Each number is 200 + 30 x the weight over its row's rms, rounded and kept within 0 to 999. Layers, rows and columns count from 0. The size before them is the row's rms in percent of the matrix's.

# layer 5 attention output, 64x64, rms 0.137, rows 43-63, columns 0-63
086,175,198,229,223,119,150,135,160,245,198,183,192,228,190,163,233,194,218,186,200,284,187,218,162,198,222,225,181,163,157,209,208,198,207,224,187,175,209,180,208,205,238,195,167,198,227,185,178,212,233,256,179,195,179,241,175,168,196,218,170,181,148,162,218
085,223,160,216,235,182,155,234,258,163,198,247,215,169,176,207,210,250,200,215,194,190,235,205,227,269,232,214,204,221,191,176,186,204,238,186,208,196,198,216,241,190,193,199,234,164,99,180,135,172,150,202,166,192,212,236,198,188,198,213,219,231,218,218,219
114,228,249,177,164,176,228,183,173,182,175,170,204,198,223,242,203,211,142,227,227,153,176,198,222,186,189,208,215,184,292,230,195,165,125,220,195,198,182,215,200,203,160,261,175,194,217,207,211,220,241,239,221,175,225,207,226,215,268,198,209,169,220,205,167
121,208,192,160,202,194,180,282,200,207,236,203,180,192,164,150,113,188,234,211,202,173,210,179,182,218,217,252,217,246,171,205,237,183,194,218,182,243,216,179,207,180,147,192,224,218,145,175,209,202,215,169,207,230,241,211,174,184,208,207,182,270,227,241,228
098,172,237,174,162,205,230,139,145,204,166,226,221,158,215,194,138,177,234,151,191,205,194,229,192,240,200,171,171,221,230,204,206,219,204,220,118,244,193,171,229,176,201,195,180,219,214,227,228,169,215,207,197,175,154,209,150,221,184,169,238,209,194,156,244
118,236,205,197,234,270,222,178,211,201,228,215,245,169,214,235,219,156,202,236,156,137,142,187,144,163,168,152,204,197,217,227,187,177,229,156,190,237,168,201,171,212,238,200,210,189,229,183,191,197,208,195,170,167,194,197,166,207,163,153,208,154,231,236,175
106,136,221,213,205,152,257,230,255,137,154,199,181,209,130,224,229,194,176,209,246,182,207,170,202,200,214,209,197,217,160,204,189,194,182,231,179,201,267,161,200,211,206,183,191,219,195,223,216,145,196,229,171,244,206,171,194,207,181,169,233,194,140,217,174
107,232,175,206,198,197,193,234,249,188,216,189,165,191,201,178,141,204,179,172,211,236,234,167,200,244,213,186,246,198,167,224,262,253,241,264,220,199,207,228,228,204,202,235,192,198,215,232,174,189,132,150,247,239,241,173,226,227,181,225,203,210,205,165,171
089,201,175,251,173,210,229,200,189,190,126,197,175,147,179,172,221,220,225,167,179,236,190,200,235,191,183,172,250,194,202,268,245,208,208,264,156,207,180,199,190,194,208,254,216,149,184,274,174,165,168,224,222,162,193,196,211,232,201,197,201,182,209,184,229
098,204,256,210,179,235,198,223,223,176,229,190,184,228,181,288,206,224,166,188,216,182,206,203,236,189,173,212,234,212,230,143,229,179,198,249,214,155,167,210,183,228,158,298,191,206,221,202,254,181,164,174,208,198,206,178,207,236,238,207,173,178,173,196,210
104,196,154,229,292,238,151,240,167,186,223,188,149,189,175,165,185,204,187,227,181,209,216,167,204,205,215,159,198,196,166,233,226,236,223,211,201,203,194,172,241,247,192,194,212,212,196,237,200,268,166,173,191,144,194,253,153,227,160,195,204,192,192,201,175
086,160,189,177,170,206,207,222,242,138,169,190,206,193,194,221,190,198,279,196,190,211,182,227,230,217,178,266,209,211,250,228,158,137,250,191,164,158,207,228,218,202,229,186,240,230,171,206,188,199,203,226,172,214,201,154,223,183,235,156,181,211,184,259,180
095,222,195,250,212,238,224,178,177,183,295,155,174,234,217,192,191,206,142,212,204,212,234,232,202,142,235,204,205,171,176,224,204,235,187,270,180,198,187,200,160,200,211,180,209,189,256,194,177,219,179,192,183,224,190,224,183,263,219,234,164,227,179,207,239
114,240,211,242,217,203,208,212,220,198,222,174,179,202,195,137,151,219,147,182,228,208,177,198,146,202,154,194,247,196,191,218,213,198,218,236,199,154,226,142,231,216,255,223,182,170,250,182,204,211,163,137,202,181,198,260,222,159,204,219,197,192,261,212,201
096,156,214,202,121,178,226,192,179,200,189,243,162,240,192,217,221,224,159,222,135,135,183,206,180,162,200,202,138,248,221,185,215,217,167,198,224,227,221,220,229,258,212,164,170,173,222,189,182,183,193,219,180,202,190,226,200,233,258,153,208,184,187,191,178
096,233,189,208,202,144,179,158,159,216,170,219,268,252,249,231,245,184,251,185,194,232,223,234,238,187,234,206,207,209,167,245,222,226,217,201,198,223,179,194,195,197,208,252,191,166,160,208,175,195,180,232,247,182,154,208,187,227,238,192,163,244,159,172,207
107,211,285,209,267,214,222,230,268,191,198,185,184,238,183,197,162,239,219,186,200,191,219,203,151,190,191,205,231,207,212,234,238,133,203,243,148,202,221,177,178,221,249,224,175,200,220,190,225,201,197,156,196,221,260,217,238,182,215,163,176,188,207,178,214
092,192,180,233,226,199,238,221,238,197,249,193,156,234,220,143,202,156,178,208,193,153,221,229,155,171,234,201,166,220,188,207,187,151,170,181,194,230,170,204,178,190,189,144,232,153,237,216,204,182,195,229,176,262,223,260,207,212,181,205,202,267,209,164,224
105,150,198,170,208,227,165,135,188,182,214,189,200,240,245,237,177,216,203,211,239,233,219,190,222,191,242,193,158,157,212,221,151,164,180,179,175,186,177,257,186,214,230,134,191,218,208,201,242,226,189,180,205,223,157,283,218,186,216,190,206,192,180,160,229
124,198,182,195,158,118,159,175,204,221,237,193,193,222,146,170,253,197,168,231,201,216,183,201,224,199,183,222,148,177,187,220,209,209,149,202,222,189,184,170,164,203,176,186,160,168,159,184,207,185,212,288,243,148,217,186,190,193,178,226,165,211,224,233,166
095,203,190,161,204,188,205,276,186,227,146,207,160,205,235,249,177,207,289,178,191,218,200,225,194,175,163,181,155,174,237,189,243,206,165,201,143,197,177,264,224,211,246,213,212,223,177,151,230,223,177,215,211,200,200,157,167,186,205,181,211,225,211,204,216